From a checkpoint of a small transformer trained on Wikipedia: 4 heads of 64, 8.09M parameters.
Each number is 128 + 24 x the weight over the matrix's rms, rounded and kept within 0 to 255. Layers, rows and columns count from 0. Numbers have three digits each.

# layer 6 attention query, 256x256, rms 0.0542, rows 110-152, columns 0-63
134125114101124138099125151145130141153153150107129123130111139100148161122114107126132136171112106100183094160115112119125117116152125161100155140130111120133118119137125148102142141092123123
118110153146162118157136120100141111155133115098115095151118119107123117132123105135133174114161121102123174124159117131112205129127143141113108096103143129119133163128137130118110130101177125
120124100100109117127110094111108152163134138111154153162113109120145142147141143124136148126144161154126132131128109137135138140151121131129098141136156134105117119115083170113136153124127136
121117137127164097159085118159131127116171104154135134156136129134100092133109137102125169128109132104141087163117104132116113123127122108103082119120167124146145160134160138094115107110135120
153143155134101146146108115083150180128117111142113110131136120131123113146112144138147139143094125150095151126149136120118100124142145114129099079106121144116090119148129125128118094135100143
101103132117117100114145109152157095113116110157069128107131117144091092097105108128119158124114143106117133139115150144128148109145161121176100121140123145142152121103114114119128118101095136
101100116136143137121127160128141155076146145097116143144096153118145124139124151123124144124127129135140111098154103135151131096124158124152133166107109129147122143145124150140134113113104118
107104129148127115110122136120138170133136166136133090154124104127106137129104114112137118143124108151112134105136121125140175102148135134155124121120148111111087142122132107131133134127079107
123113178172148154142117118133085110133134127118085126121128141159167141126127124161110152166149139144123121112150118094135124123123105139127108087150140143124124131116180114152147132105134122
133118116166123109158092178133121152117134089142119102157106126106111120140129132145149138136151107098122107135129117107123138102135150141117111129134085126136153124160137137159109152090120128
114141147132128122137134142151150161125125135132144111113124137111167132117133113137145115150091141125110155118112121116138100152123097144110166128126130109115116114138146098132110164121088091
123135141150094127147128108121094181142107121127072140106140141117109147148119135130100141153157105118134133128090102109147118139097150142113136143143155166135128104101097150156085137114127117
096157130146108137125134140143139091132134143157142166132119164110104103144070128115089111110132173135090152148112130156153115109107126158120120131110113146119080116121152150144129158109139142
110137116114109136143104140127108140114122115102137127131137098115130147151172127158144126108076117146093121119120083148124114110152128133114127139091143127123153116113159181128139115108093104
115147144109140100142155115147181122127149108120140140117106100160148124149116137126111112121120138119110159099137094120094127130144145153158091161125164126131134117147104112130090145114102132
127115143110137173138116104188130135148124122135132114139121159124127108156137121117115116101145114128117098116158110150124121153127183144138132117130129151139118114161104100175157095094123123
109118082142150116144118128133102111142119129096160126119129163144101107132105125116115116135122142157136097152118133110100099115144118105113128139142152155122139114133149125087092123139181133
136142135115126128139111074163111176138125153118132130101127134122122123135097100158116154140136139141155142151151158129124131125119105150154173082170157122148122102143138165115083131148135112
132126110130111101141110129130150140148113122152136143103147121144145133154159113157110090128125110100150095108142129114141130126105112118162120142159149136131104155164133106106110128110140146
120114137112140107134121124133140142132130126135148091161133127150120142130118116130155122088151095139133095127131142132106122119141125136102102134095127147160118133137141114123115129126156113
120120112170123139111119102118141180125134133134133168120147114156123079129117116137162103112135102182115158120153102094141126114096140147110118144138119108119138131150121135147126149129121103
116124124144114150113120114073145142134131156136113158098143114137129112120101154099127089110131107174119132137191128095139099116103145173121080174112130129131125097132191146150150151159139098
145105136175121147146104112122140154144130142094121115093136124150112115132111130088122102110130092165117151128127132083132114133120125163130158119136118128120153127119136154130114142147144123
145133124149121124148097148144112119135122136105132127121128149106112141113132125137146186146161155106129136102132102172135150134150138117140140142143104159130106109146135141123139121101112135
156145100150116097172114106104127124117133141127094112109114127178121143138145162141176136166145162127117171083139132121134116153115126200114088157138125136107122146101137098105155131111081156
139122118108077134095125139105155105137135130153090099128121116170141141164150110170131117123106133125114129091127090120129125133180127103106133100132130133144125109145124166176143120121120146
113140117125129129119139124143178128122126140122133100137129130127142150127095155116113151143139130114119125128168148114141107159116113125139124113104158136097148110099122112095119127119141140
129155158121107143109154136110126087111125136121120115113118131139149156090129139131099127133119136097129143132121152117122151156132101125134139084139108129106129129120127124137148113133114129
135123121092156137134099128122136132124143119146164147124101160115096100127128143113153142142140144135124121130120146131101099132153123108143093158155134142123146117127117115105150110123131156
118124148166115129127126131153117153141114118132134124133101118141181113137161127149111142168112147138102113113105107135125135145122177150130133166118124130131126080161142113156143098127087092
153141111145122133130108135151128156159136143146150127116089138085119100152102119155158132156121127135123128121108124169120156140153100120144159137131099127146120159120093125121131143101109136
135127148140117134106127113127147137115114118108104107094156125134131154131109142097101097118136096126125142111152135097138084132108137156148120124147144110137146118108141156120095125129152136
140166138175125135162119143132107150139119175100098152093149104125107153153121129115110160125163101148115146161115135128121161148160094143147106116145131135121099121129113106134119142133095122
107093119121119152107119114108137129164092100148131151118133124140139142116131166140139075113096140127120124103146095120055145095163140139088114154111115125145132133134130130089141111160118164
138116098133144112138131135138151132124140133142111121103116111130133117121162136132149123116121115191152131120120130135114182121163116128144042096119130152146085135098159129145144172174074167
104122169103098160107097109156115081142149133099109132131145123117100132124083118136122084166152162075169140146158104128134100155133100145091092133107135098090108158151080152112135161124077123
130064136118133129129126154143123114124150131147086139114116163136148092112113146112138117091103144115123100142145106154109135131150124100146115185145142116155137124139113136151153141100155071
095141120149148117133111081108136118167122141128140122153145131141103130101104198141104147134133134086161135137117125146151127113144127116110131146148139121118122141154100149136122132126132138
121126123106132142090107165149120121110123083122144144114105098155086090138119107073126144149151124115098175110154108130132146128155120135147151137110105114096090137140166122127137104139111107
095113142131143081151137186148171090066113131147079061127092095115126067113146155156084157159112148113152113132141124117142174097141101096119087163141161089145162151106114080102114120120146176
104118133113149106097124130136108161151100110085136147147140136147118142146153116105146097159163130128155139146128112143148153099121149116108101159117130128091115116141132133155119102131147101
108136135112133128134156135125110105143162166111079115151162164165135154137133124105146096158159118115127119112095149126132142122108148124143142130125144117122150094089124097116154090112099133
101128115125111129137120139110151118127097147072131086167096130126121139098125152120144156164144162119133118099164111137112112089144125135122152122135155115160092117131115111151101122077156104
# layer 6 attention key, 256x256, rms 0.0571, rows 110-152, columns 0-63
172132130099094143098108124132120108078133134143117106098129130152091076140110138123121139134084102139128123103159144129174140116147140097139100113132172137142094120120141149177136116156158139
132129117093143125120143160129098119125127108146105151137127139122078093131091114145166100118140133146144119143104137133149100157126108141088124134117130131152129129145109121159141136164138124
141098134122147148132145155122100148123098101145156135128151128141121105097130075130133143140139122143146132138115162145114125093140160157121121096116124110151100139083138073136150112153113142
117100126082121109120123142098157120120127130118114126117131125130123132101130146136091125137136141156132128126111131138132120109156131103122146168123118121139137150105131141130155178091132143
152138119155102127133154125114156112121105124151171142146130127109116097096112123132103162118138142175130149139135117139134126096132116123151129134097150145157133116114153126104151085112141147
139136133126163118144148125103148121100127139109149152137143119094105130129123186153106098130158122160098121121153143106115164096121121137129120132120145086135111172095148147108154143143104121
147153118138122109127131116123153143137139134151162142115118104092119092141106102081097119163140130131147132127132135125093125136152102105104136123104156126136139109156123174110110126122162158
117099098156160156127113117136141117170122144147142132093139150133108153099158150143102146154129103137123117123147137090144108105116111146134113103144128126106135111105138123109096098122125146
124105111091150110097168110143128164142104103127137127132114142148141132109105156141142164118150120169109098141159122146138133152124160161138147163139123143144146087170109169138138102112161144
145129080119129152132114120127149121116134124157128119135112110155128153141122105140130145123149129124147130155106144097114135160132130148150145140150127148162149121101150127128116166157158144
143097144124128133134118105112144141121150114117136110130089142130110145145098164153153144124155110135144184087124129129128154128139109122120092162132093104113154101113125116171154107104117108
116151147111099152097148133133168127167117122120132149123120116154100099130126139133134121101093101119124148111117129144121146113171128134115144135114103120153104147116127137117150126115100135
147105121131158162129132105113102165148112110112120110141137120137151111142134151147133132123115126141130112106119135121135147164129087120080144149134150159111145126121134112137132124121108131
137141115122118129139160107103157119122117114136135113087124101150115138123126105139104120162128100133121128120117139133111088072127173142135098100138120136151141121108134121129123096110137115
168108111150123136146127137144181164109136097147153121157123154090087096118135115134155133122121140141129114121138135155130127153134149113114143090116128165154138147138109128143152149093165152
127130113105164116143127165086158112112125131127112116116150153144158115117135153132117161115162113115123107135124135159099135145102155093132179171163136072147137131137144097120076142094128092
134084138099159135090124115116129172159135133116144132125128103149141156110117123129154117138129112113125128148136134086132121125085141142119122132138101137147075144100122124136145160117135129
150111120154156134158104121116152136114124113122104110127128131095139095139146120142123145105140113113109157124128152126113127132169149107134161137116108093122122099140127188125132127128134150
116125139144096126148160115109115134112129153124108115143138104133128125173131170115120135137145124119133159113129127147079126149134129110110106121110123124124136108123136123129136141104147104
118149141102131143136132113115158114103133153111135133096141085135143138136108131104130127107122121125139124123144143130171130130098113104098150124130135120136150130123124139094154117137120132
097137153121165148098148147107163149126134138113129119147122122149131137191133142138124154114141106109120108152099119114112086104094133119134102145148133122133124145112112112146121137096133083
093115154142143119122101101121132122136085127145109115128143151144103162138105127131157143127140128090125089115115115122118110094095134147104100136077129143100129132136123122119111105094122152
122140116175081149170105170135124147129131117093160105074140139091148113142171145122129146146114123089128156076125131115141117134094134146123129115142105154107115080121151160155117149108105144
018127091115147117167163146181144149101090112067079094123135141201177173168144133142136167115131069102120099114113163126147111116055168136136074145160117091108117107072120107133094168055128099
100148121136114148139123114143112117099146150113167137089155154131098155146137126143124130134115105142132169134127133104155154130110170136159153136176089130105152112195104067129141151103140114
146154120111102150142141124148116133115155106113116156131124182111115112102108120110139130167125089129144131086090141147123131161134140166146116129125157156164116142147130170120137096125124119
124127140158117122172120139102076113147152119146111129158111136098125143143148127147133131125134117120111095124124104136123165090110130138145103113145169105121103131142142152129163130140100122
145135141114120100188106140108131138117088148115132115187147087095097140085133143135121144126147130147121123118134127128112152147148115123111120120111107117099119121134146144128147115086145152
127149166113123144137159157108142117095114123121140155134158085134107129105170139145122123117125134132151151161130148095132118137129133128097104095112132109140125140137141136083177135137173121
155123131073112098125144136116103083096154138127123104183158103097080143097187099096104114119090128133168168163135119128149159162155105127118123131133146085113108121133108156092172116185149158
114106123100104105121125146088166103117133170163126107153161088116133123110109155114138087137125151151177121145125100141127156166142083123151143111110152126142148145154110195099126141136186143
077097139133161121112142136138119144115129113084088123121106117176133167141126107126127151120132133136097110131144108143160115136120139126111115167138102095114170132123148082145067133091136095
170144171109129132125112126135138112127115098129098121163142141117082062099113133118128152181163186159110125122118138147136162119150141136153118117160115110118135124162091148096104140132139123
130133109142130143167151157118116114126130106127072111144138166164129166107149120123141107121145098154141157147150116152108103129129135152181115109143128139127095120135140100126123104128159100
131094102168107082140121155105150083123146127138133117121121176148126154095146129148108107122152072156102106107127179113184115114122108087184142107161127113063151135122122143134142140144068152
072144107140079133183120107136105099103095150111117145159151107128151135179123132145106143097180092115095136128117142115147130125170128131137135132129135116145134121107155133128117121137114136
127093110125126080130118110095127156166129095133107106150090137151167174136134136125135133146136133113129118130144134153085164126118153133102090145126122116115136122152101094137139109142110151
148142123167122142111115132130134132102104116143126110113169113126150120119140135156137141114148112115125121149128116089086112170096110091124126096147118133139149102159121161108126127123126126
141157095124124117125158141142113130161136151151159148139120108140121143152113123106121163100100143131078134139130109113112091126135153100138140095102146153110149114114106169164177143132160133
101135205141094136150127156088148149138165069103150135154153127155172129130151161141126137129101148127118152171183134137124115107090076100093104110094149127081131123108134131089148103127113129
137109124119144145090149138162085139104135113085116071105109161144083119133142154133079096127158145129125156165147150144100153126138133122125154135110104150138125148152136096116073151116094138
118141095110118105124142126130170106106139126129063135141115131135116128110113140135129127121162108092131153122142134134120146173100142150187142148088094165102167092150125124114140113100136136
114137114138141125126147145143145157121079150167110112132124120129128129130121140129131116163131149150157114133121111110146104126177118139145123143130177133159084155137148124164131140124093084
# layer 6 attention value, 256x256, rms 0.0601, rows 64-127, columns 0-63
098114128112128112146130100177102155125171115102169139135116123104151151154150137142162157124085112108114153145134130090112135150121139165134156152089107132121172149119096090111096139092122095
157118113154152168159127130162148106076118096166066135113124133113091090139082107143158140117169147140166100169143145132146101114103144143137095108144129155126123105167113118126157054152154141
139117123115140105128092144147167105119133165152113118115153105096148113091117166076096127134116151170179120145115105152206138139156124129190096125128150109115137129159145117121119105116119101
137119141151151140144117135135099113162117121145126139082135163126134106130086103124122110105125093119135147088113135085131139140111115147156133150117071144136114130122111155109134147092160183
149130130133137113131120147132130106117174103154119152151151103094107127132132153144135118175130094159140086115127091119142104112122143156109121141154122133126112114109135099146074140124126146
100121115131113127107059166163149129120128159120171117117140155128109125126108124141157101126133167099147144133157105110130117130130139111142127141166101134157113090120119111141134132178137115
137150120107139139131110124137126131138165127142121153124137147150070102132107159119125133116168077136094158114150120129139131163102080143127096159136153127117114141111104125110111126129190113
161113131119131109144174119111114114125156152135121136136156132099115086115158126141113151151121181076137123102113125127111141131153142106137157118117138145133124133168137095151187103096144120
142107095119124153163126131101139101084102118118121148095165111103149117112190144153095068111111126148145129138107144131126110124122154124145109132118134086132157167166133116160161165063114135
142124147131119122128161115147129163098097104112157106132104148069105119090092140163107106099071147145152120144168164117102110113086112104155126123125142135164169148114127126119106144124123111
131130197121127122138126084116187163105113078119146142141118121140150152142132124140103147121146171111081097153130134122126135156151130159118103122142139112148144118143144093097138102101143119
130123120110147122136107125137125120142132128134087167152070150101122114162174143158119117132116132090134117119134092124127142148136112139143115156114121129133130133126123149112104094162103119
136110079077133137107159125145149170159119101124121121159133136135149119134135124157151128143137111135117127130122129098214095129161139128139138118131102143107111135137097120140111117131120151
139124140134107116080142130125109127099157085163142161146181120110114164155155118125111150113098152117116141135151099157108126090127142144115111140114169145112134151132092145107115147125136111
089093157093169176146178159128119116124117121115164101134120127137117148122155131135099117133130107149113126130129091104114137118121137118112174121138113110116112164115148143150107136117118119
138135158162099131131156137146106192143132134148091100140154115094105149130145123160131095146115141158139123117100123098093151081113118196112130134084142119118167135136128114135144143135117159
103112105120123113113136155183141137122093141140136113117129132150122114116131098130113173105127139143119136148103096110148097142123129140105154143144138116123109165165124112130138126141119195
126120122119106142135140135129155106096129109103131106130104142166129140133134090123109144134094145127141153120148096103168144116107144130144087125062088155131100145156122135153101124134144088
113121146114136130095140122126120127180129133150124157153132124137096158074113128146089128115164129149121155098140140115127120097129144125110125112172135116148103085124171119117133116134182116
134134117090135119131105175110132097133164118108147152133134123092119129116138089150145137098127115114131107127123120090142100140118134159121147124101105141151087109094111114114119088140121151
106113134144131130151098125111144147119141128135159126129150122118116108120097180171137110124131158093109097171092120134129135134120134134106121095126123152154103095150123130118136163159092134
120083101123156149149125146131148148128136102127104103137147141157146117113134130139129126112128098140172120111097120175164107109139110099135110101100106140133136148140110106124152089133224097
138128110107111122134123142137114151143143122103123134124127095152151109144102088157162122136188130111090137114148152151087148108137135118119133127113114126123131110133096120111125174119077141
155135112102158134121112121119152138098114129095175115141122117144115123139120158109148174158155130085104119113076100114101116115109133097123165155143135090111133113146104133107118118117131163
090135157105142140144148109090157104178108117150152170067118128133121090131132127141114126151126153150123117147116140129104093121120123134135124112127096129114155117165137162088132133154080157
173161110113137153118109143122153157136164138108162173122117137101124109151120156079123089127122146108123132172145127134178130146114126137147093126082136156150115138106141108096148158116106130
161092130147133123167118138099153087165129110118166121144149135125111169133135118130135154124167123108108133162156108135142119139094136147093133104102136143128140165148116135147149125107121164
144141101138140114141096112133097100146139101173163112166133144120116096119144146141137152104126120135116143144123144109183137120107166107117098113125126131129097115163086132158136140114142101
124106109151120136107151141127067100122126094156133121149155130088125127090132143118135192128120146140090102109171127130095144122129137148092096136079138121148096158134123144100136085128117125
153111153104154143143149143140131107136073102152128149152161085111096147154091178106089127136141106134157162111177144137106151101080148172149154136091122071065125151123147180142137146127092137
104127146146119114116131105130127121117131128111113138098135133123137106131123098133078140142161113124147104118109132140146109128133125156150124098113163110147090165123111152165060134138139124
087089125153118138113128130134134117108151133148160144112107109124076124112127149153125146089160108137088127124145124098150115117126131129135072129138109155148138134150121125093146095109093142
124148130135140171107140099119181144120115122095130102167139124142112108142127115139158120146144131094070113113098124117147128106147104127098107120156138125121091122143124147162150146120146129
162161067119141146138118161115154130109118112167114135133122098097140103143155152113105076122098127161173137118133134086167147110124123130088139095124154127136147106151167133141121101141164131
094096155134149138147126109090077094117140136126068118129141150149155115189129126142110127130152113139122112136122153119086158090118116096150114122129171089094120132080140114156130146134177133
119167139180118119124127085124134131083102118140137136132111099130116117127131144143153071104142112082158133205114148106152144102112134128123107127134102132100149130124169126135114122140122093
108113122123142123135113111111125121149134134193100095114111114114138159131141206146164145144100132135106153131116100166145089119097116146111104168136118128137146096113125101135103089124160115
084140113128145122107120100119103121187184098156140106126144152118145127089118132130123158131132128125159113147164152139093144098174175138114141107130149119182155132080127135112156131151073127
124156120114129084131135113154192093128151174145131170117138138112116126124119138088109118137151136112134125116127166114140121132127116110131130133137131127137085161148108147152121126137108111
138138093161181107115105109128143097160142144139125142150118133102144139159138112136114129160108118104100110136131150165140123132123106107135104118119110192117148149119131132130149142130145133
107070144126105083067098121152127128115124128134112116130166110137101107139138131094140082121113142140167121128123148166150120133136119108112167108129113116192127089100116125116136159099117124
116162123152111131091126129089138125122135139116113112130100143133127111154114132077108134137124154103126141129168109114157132179122150138139110126148170088162157115136135139113111110130151129
149142132116146123145133137098114141149131111126115131135129092125102162155115120142160139128135126107145124135099122106119131145140087136148149141132140170116133145191130122144130129171122096
095122129151080152118072138139137124121102119153160161151163134149123110151138147160146129126106128173112115105120147112102140156093135148128138103118122132132107140138130121152137116106140137
144103133110154124140142110139170117117130148123102130084138092106087152151115119099108133153169149127119150143126135124142080076140153071135128152142081087117138137148125102120128120085129110
143131144137153122129131105134137155116133118145103105141146173121099120141077115121145139124171128153129125097126154121132129133112096139133119155090142116139120099133129122134138106141121114
090170076153136122110114169109147143162112121124115178126160135110112134129120144129144127147149099089136164159110113111102117160145129192128132134120135136179097140166166111121132132162163092
160171079128130091159123059124155141136148120155103152137122107143129122153139114106111151142142154130092152122133151134135123149145103160117134140138140124116123124152116083113078150135127169
163122122128116116103119171170102158186143129125120123156120122160136126172148152150153139117102130104109157184079147132112119170129140150144151133118134171132123165108098112112121111134132156
122106167131127156095117106074116167102136123125123165165104186148142148129136139141176121143115134113114136123104140107124128128135075100137179111094146143141154111133090116103110156178107130
110104074102118196100102125164124142084159145125157122131118142121182089130112123087134134117139130118133115112147137114134147135132165152130138083121117125139117107125155119130144135125110148
107119127106179142136124150147110085097169129135130116130132149117120158131139100078145163102146119133109105164143097107100130100130100107137123113116134128118121146115118110125128121139110131
091097143135136117152134164105151099143124163156145126136096119113171157077173116105125181142118135146130131117141161103144104107141128145153135129156134122151147141105094134084126150140128126
085122127188136080134094115128133129137125160142095150122104083123134127102131092118138161155100127116157086148154131137124137105122168094120130112106150136136145110130115104137173167071123147
116124114158104091162142108131183123137094105152128137080111131131135130132148118098108079133122140166127141150152167073156138103136122113149108098151098138116146103171150120127145125096124123
149132150141159153145141128084131142148114118137141135125140155137140086094125160136115137154102124115151128135116205077119122158138137124158084124090141100072126114135119129101154129160151156
148154121122089114127156148140152130145157107119144145132167127160151142127137118075130145173132138141113130119089104130149145133070129126132119151139114170133108139101130116110113117163125144
130098119109148135109122065120102123121138148097160173124099132118139111157155095084130090145107155141148112098114157139098149138159152123143146145133126127097116119093091172129127143143099118
128103142122086125113149117130106079111115164136130144116121157125138146129111128099118113117158095109120137121161111173158117164146153155124133145141140118095101097131113126127115163179133163
140110117137146088116153119128097092161136145125094130122150108146131147147123109100172142142174126146148123113156113141131137097098143096106122094155115129089173141127108137130162116130166137
162159137139114110074101082123154171124124150109142124117121128133097100119157121149116100183129161135130104168100132126158148127118123120133114117139103140104103146129151138119157151131128133
142148130135143132143134093111105086136133132130157104145126117128102136169118118126120098162132145108130158134127108086118122116146137124146160142109134102151152138117109101128113096111150135
110136144105148118128160086173150173120107141105139141115141169110152122128090134093105151112098126142128116113112106093096152098145075184117119098131161119125145111148119129106129176107150132
115146142114125128047112149124102112136086133136124099096136156180137138118160107169118136144139145144133141116179131132112148085136165124186122121122146121098147154103082088152121137107110161
# layer 6 attention output (transposed), 256x256, rms 0.0497, rows 64-127, columns 0-63
151131119131111163138139173091171151125110098156120126149133138161150125142193085131147150145108114129108153147121109120123147144104127131136124104135112123129122138134159110157111053114142137
143127121136127120120104142141101091117111148140151086120134097110118144142093180113139110153101137154115162108116118116101130132145133134117078147108115116138146132125152146120146141115108153
126091123095158119123125150149118152122136140151114112107101111095168146132094136130105132118142088109112158105086125123138106138141123101135038143115190111145150156153112145093133134169115125
114063127160100105120112135117123119110117151119139140078119148123080153168089103102119152152124134160175176140120117129135171100116107153105118083160143133142144123071114086106158134115142168
140114148116134117144136105115167146125156122139132130158138112127153170089160129104096182132157175133109136133106095101162134181136105105109087057130164127140109114124127133141142147148141133
085085151118102155117119144156132127131112099093141116128114152157110068136140220115116095080128137131120120127107149128136127116096133110108127141124096155132116084163161123126143107121122098
128127103103126125165134124146116173136147165130135139119170139140175102124063153123107105119111128120157124107148108110140087129104132092137114115087102117120183166101112135107177131133149133
173116107140094143140104148108096123170143123120098132093094093166119144173104148121139113110150156162145124114095133153137122131151111145108120156154163131084098144143189121149173074132072086
146095149117093125122116127201119091151152139092186127079175076114104167113166146148107100165121163080090150111105109114170141137103149126102095124154128074125142158143150147136172134133155077
089128162046156137118139124092129169111089120108136094099114126077128120136143113125117098100116101162151127141184099139126111108108117136164147115100143132132165111107139099171144124115155162
120142086081117138150127062145155159134102105130088133100132139128134112143140132166139143147119121140087070108116106102140131142129134149152101137130147135110106142103116118138107128140135084
097140087140161166149099120134134110143075149172087150133105122098113083142119126121161153086134121117079140129124125135103104129139142128126118109122125177145119179111125135115136123133168121
118126127153099144120109149126115083154135086165159104140127106163141153153190098153177120184147133132143132091131138134099142131123117130167143111131144108116082116113075124118103137166136165
169141141126109104135159132120118105144095086155104107118156139102131131113116177124114136120089148104103114137112158118147076115080139130142093119124141132141154129155116128122114078122164178
094075125128089113156180119147119088102115103154152137153120151162113086140145124152159166146133117118125140132105113150140117130120144137124125120142105123097101140125130119193176139157169122
097129134130121165121075175094149167132113093071070135168100114076085116155080118121145123102139113149098107117152136112133117119102120141106149096128120147113132130128130172137104145153136156
111079141067125127137148160174145122113113093131110117151138134163134104124139138161083157119130111140157102180115155109138139167191117089095168108134103128124111132157107154146104131101134125
149116125096133115144123153145135142152162109112144086134103135123153138145136150095133135110136134113122146158121129136149158141149161137134114127136130141112142160108135176186108154129124146
110059143130149136134173148113109146160184134153150106126124159122155105143120114135160133143050100164152114104101131161141135134115144100153118160123103072167105134129164104125148156113126109
107131120092085132100133170109167086106094125130136130160178152108150140136141109128149142133124115110115168131161137095124118107132175134132123129153103125099155108126109110094146126145127154
136099122113099166078112156124128146113143131114124128094116126113126128153123159160138130150115099108115161113159137127144113113136144171122137151144078083133099122119154135078115121133096113
155104095162176106124102156140120111106169129129081102121119144111167128074132111138100162142171148085169122127110145121141135163113116084145128125106148134116115115126115114095143131121110150
142152159125110138133136116091130138095121094124132100136106114171112117141100138090090108131114123178131109158086141142122157128164146146104157126105139103113130103104123098111118134098118120
098125103079102140158103110116119125098160074134126144161117147169143130114105145142171100118094125108110113108115113131141120141136113151110135133131106153121107109142135138146150145118087124
128170120151150109154144136084150078095127132155137116078126127142097117138131129099119152077107115131149129151103168132168114109134119136134134099133175187115120117098137136103095124122126129
115113133148138127130099135123146123135165122098157102099126150102145133087150160142115127157135111117106118155131138105161149117083142126135130110098125116133135167113115160143139114090054130
145125106157132147118104146094123139127116085148114115111109139128140114046161101145143118131162164186114133158140139132149122093108096159115086131143119121093114115100150113163187146125086190
153164123098158166090136150138140134126136155167117118143080143132144116093167145141135101118147129130165128150104099149160104141112131127118114101118101124080111085113104127140128141070113131
105117149121128095145112141086126157144095129113121113102082132156120118152111125113157162107151108150149142127118147137140134138106147157102142153131117202118131092122094171123136126102125158
134179093140126140084156138140118125137137133114112165084144097115142105144082154118104116092127174143125141193142111119129105092135109172130076131131109125106164112090114129151150148179161184
143099098114145129151108074139182147123091107120082115107145157156128093097122148139099116117159152155165103145158160152071101114126107132129146119121145131159113148117112138146098140145120158
149129088121149116156111109151134117161134070122161105126150140147120117082147149115144116108081142122151139136125144144089132106109161145155065113099111114127115105153124147118178116117153145
131126113146117103119116124099129116095126105121114118115162102115099131145145135150150141105118145117091136114092132135155157105155143107143167155112157141102147114140144130148152135117133157
164138159142161158119138135148096148178153176160143143172109123090096101124063129103140107092110152116111119103142092125134138101116121101160147143145134125112102135153151114104130117155146113
107133150133104150137066141110111127147119144137149105113108153167100162089109148137143112124108136158144090122139115128091151102123087128117161127131114123108130129097137112105146170120200128
077157100153117133144086141138120106115174101109138150165131119081134117122116115115134095123121121155133148128161118121144139073069166118173141128127118109142116181163114132157103145158093129
141142096131152160152093086160137134162083159156142104106135115095158123108134146117138117133169135152149137115178089116155106111115143136114106112110156145147125147131107129112133096138143128
118114136088145124122141103108139113117116141114116134138117127110134143112136140124154147114119113127143160120156175146131155079114116138103120141131131161129097091123141091137119117092098138
123156157119126116131135162176122133104113173145162128130143135115099135170117134117149117144107155119111129093127188088164143126145112140094110124125131142131160131148134123135123133127150113
134142137163131116133121095154128141133154207155126100134118120157116154147184197121141128175161153160091104118111177154104119139133136108141146150135157138128136110103131094149147110143117121
126121145167161134126135112191129137106149136146117110133124139133171118131156077102080142083102139101158092144124176155086142141149113075120157099110154103134143146121105108151103172129147138
135108183182087113142182137113083160096129109145141134143151156096140180131109109078134138141096152134079151109134130141126183113097161145107146141097114117130137167085127148125141136144102117
150151183094127133117160117096142118133140121140071139172153109108082154140133141122114133127087091107128122156093117140139107148124141160099122131123131132098140171143154123116137134173092115
123149101143097131100138115141116155130120133130146139144117124153079160104099126105087106116114114126127121092122122162130138108140142156156130126121137155152097111101128094124139152109155135
163137118125136097150133113149119132147161131095133166138119073144165199146142110092145139083123151102102130126134188151124107098079129146129083154112135116126111105115139151114141126143135111
145151143099145131149127097123127116114131086166138124122142106104124141111109129150128129132099118097155140085150150140109125126172113109113146129128148130171134133125124145107107115117156114
113149150194153149095099167122150124135126119135097159098159143091155134097121115158142127140119142111113106141121095169137112124101117119093162151111102090140133119140163117105117125196085129
145133096148155104177127135154127101087104096150107136147091111121169136158113096149139154111141198160090104161118122159107116116120162140122077100179154183117148110119104127143102106154112155
136121078176105145093155134124115123150129118159136109147112100117111125125139117114142142110132101118088138131096120141121131114143094135092148120158123149151128138131137110094124111065132146
115148172083082124102144081111143102152114130115120154089105132129162126119116093104149112122112104124147156101128168115103137115131113113195165131138148094121122081124104146133110149114129130
086106084080104095134136142133099107111139152083148097094099112149118131119197122131135098118110146104162153140082103151121119107132090134147121134147116136154122102152162097128192132153151120
099122149026140146115104116175155096092146111136096149142138141103126144093129147109166123156106103174119101123128114139124120146144131132150097145146118110133131116099120117132132099137147126
149082127154084154147159151119154083101151149152118192135079092131127150129167142091116147110158060142146105097098181149098089203119163104116099108113128149154140106121123102145125107201097126
164152117152184135130104129104151144098104129120148130152143132119150123127162133128115116150152126133100101142114145138095175119078152154150107166109140099154163076127115160144153125122147118
083137116135123152144127091128121135164132152118120108103132112083115147107155173130151094149147143114136140110106118138146150133120118118136132141103100118132142146131136155123202167140134132
122123115132133140121110124120055127163128119153136104111144097100100170113120115157118106155115125163119172130110125150115145117121106166145142156094093157070144113151092132151154141160140096
110140117151143118104120110108138121173143123097122121153140130177146139121131146136157136158138150124098106138133175127109133132101149129144135116115146138138125130143129106144152110130106098
105137120106152105165125121129117107141142122141136107096125128164126177142150145098130122129115170095096109111095139128129155122119129130120108092134135094109133169108100099138129110139130123
094109141086112164148146178168119149121095159143159182127128146148104147094135121102125132148104149137151133139132135148126094112089129102129138117135100101178121129120113202136154121168109118
115165148164174135112170091150126124155156107135116146111136121142149128144094139119134092186115152112132111159090145113134156116100124110098129153133126135109148083115132098162120118102118119
089080143132102123096097116125130112111136155060146112107126105138134146112122111109138127171090117166109134101109134106114121133103142109117097148090141097118127137180156132160126125147111147
116143153160124123128139151147136081161129092117136121095145144134137181127110136094079133115123144161142130153102113129138112138150149103121092126133125136097096151140148163106142084131119133
092092141154123103158134150155130133101121130119139117138123169092121138106100120099163088139178096108148150110112117084130184120073119140157102129145141134136133133130109091149088123144128141
115159153146119132092137178106129104139102117146115145125138108162151106122160130151152094109166146121094106097108148139137202158120087205119099149135112162130135146108082090141119122132078131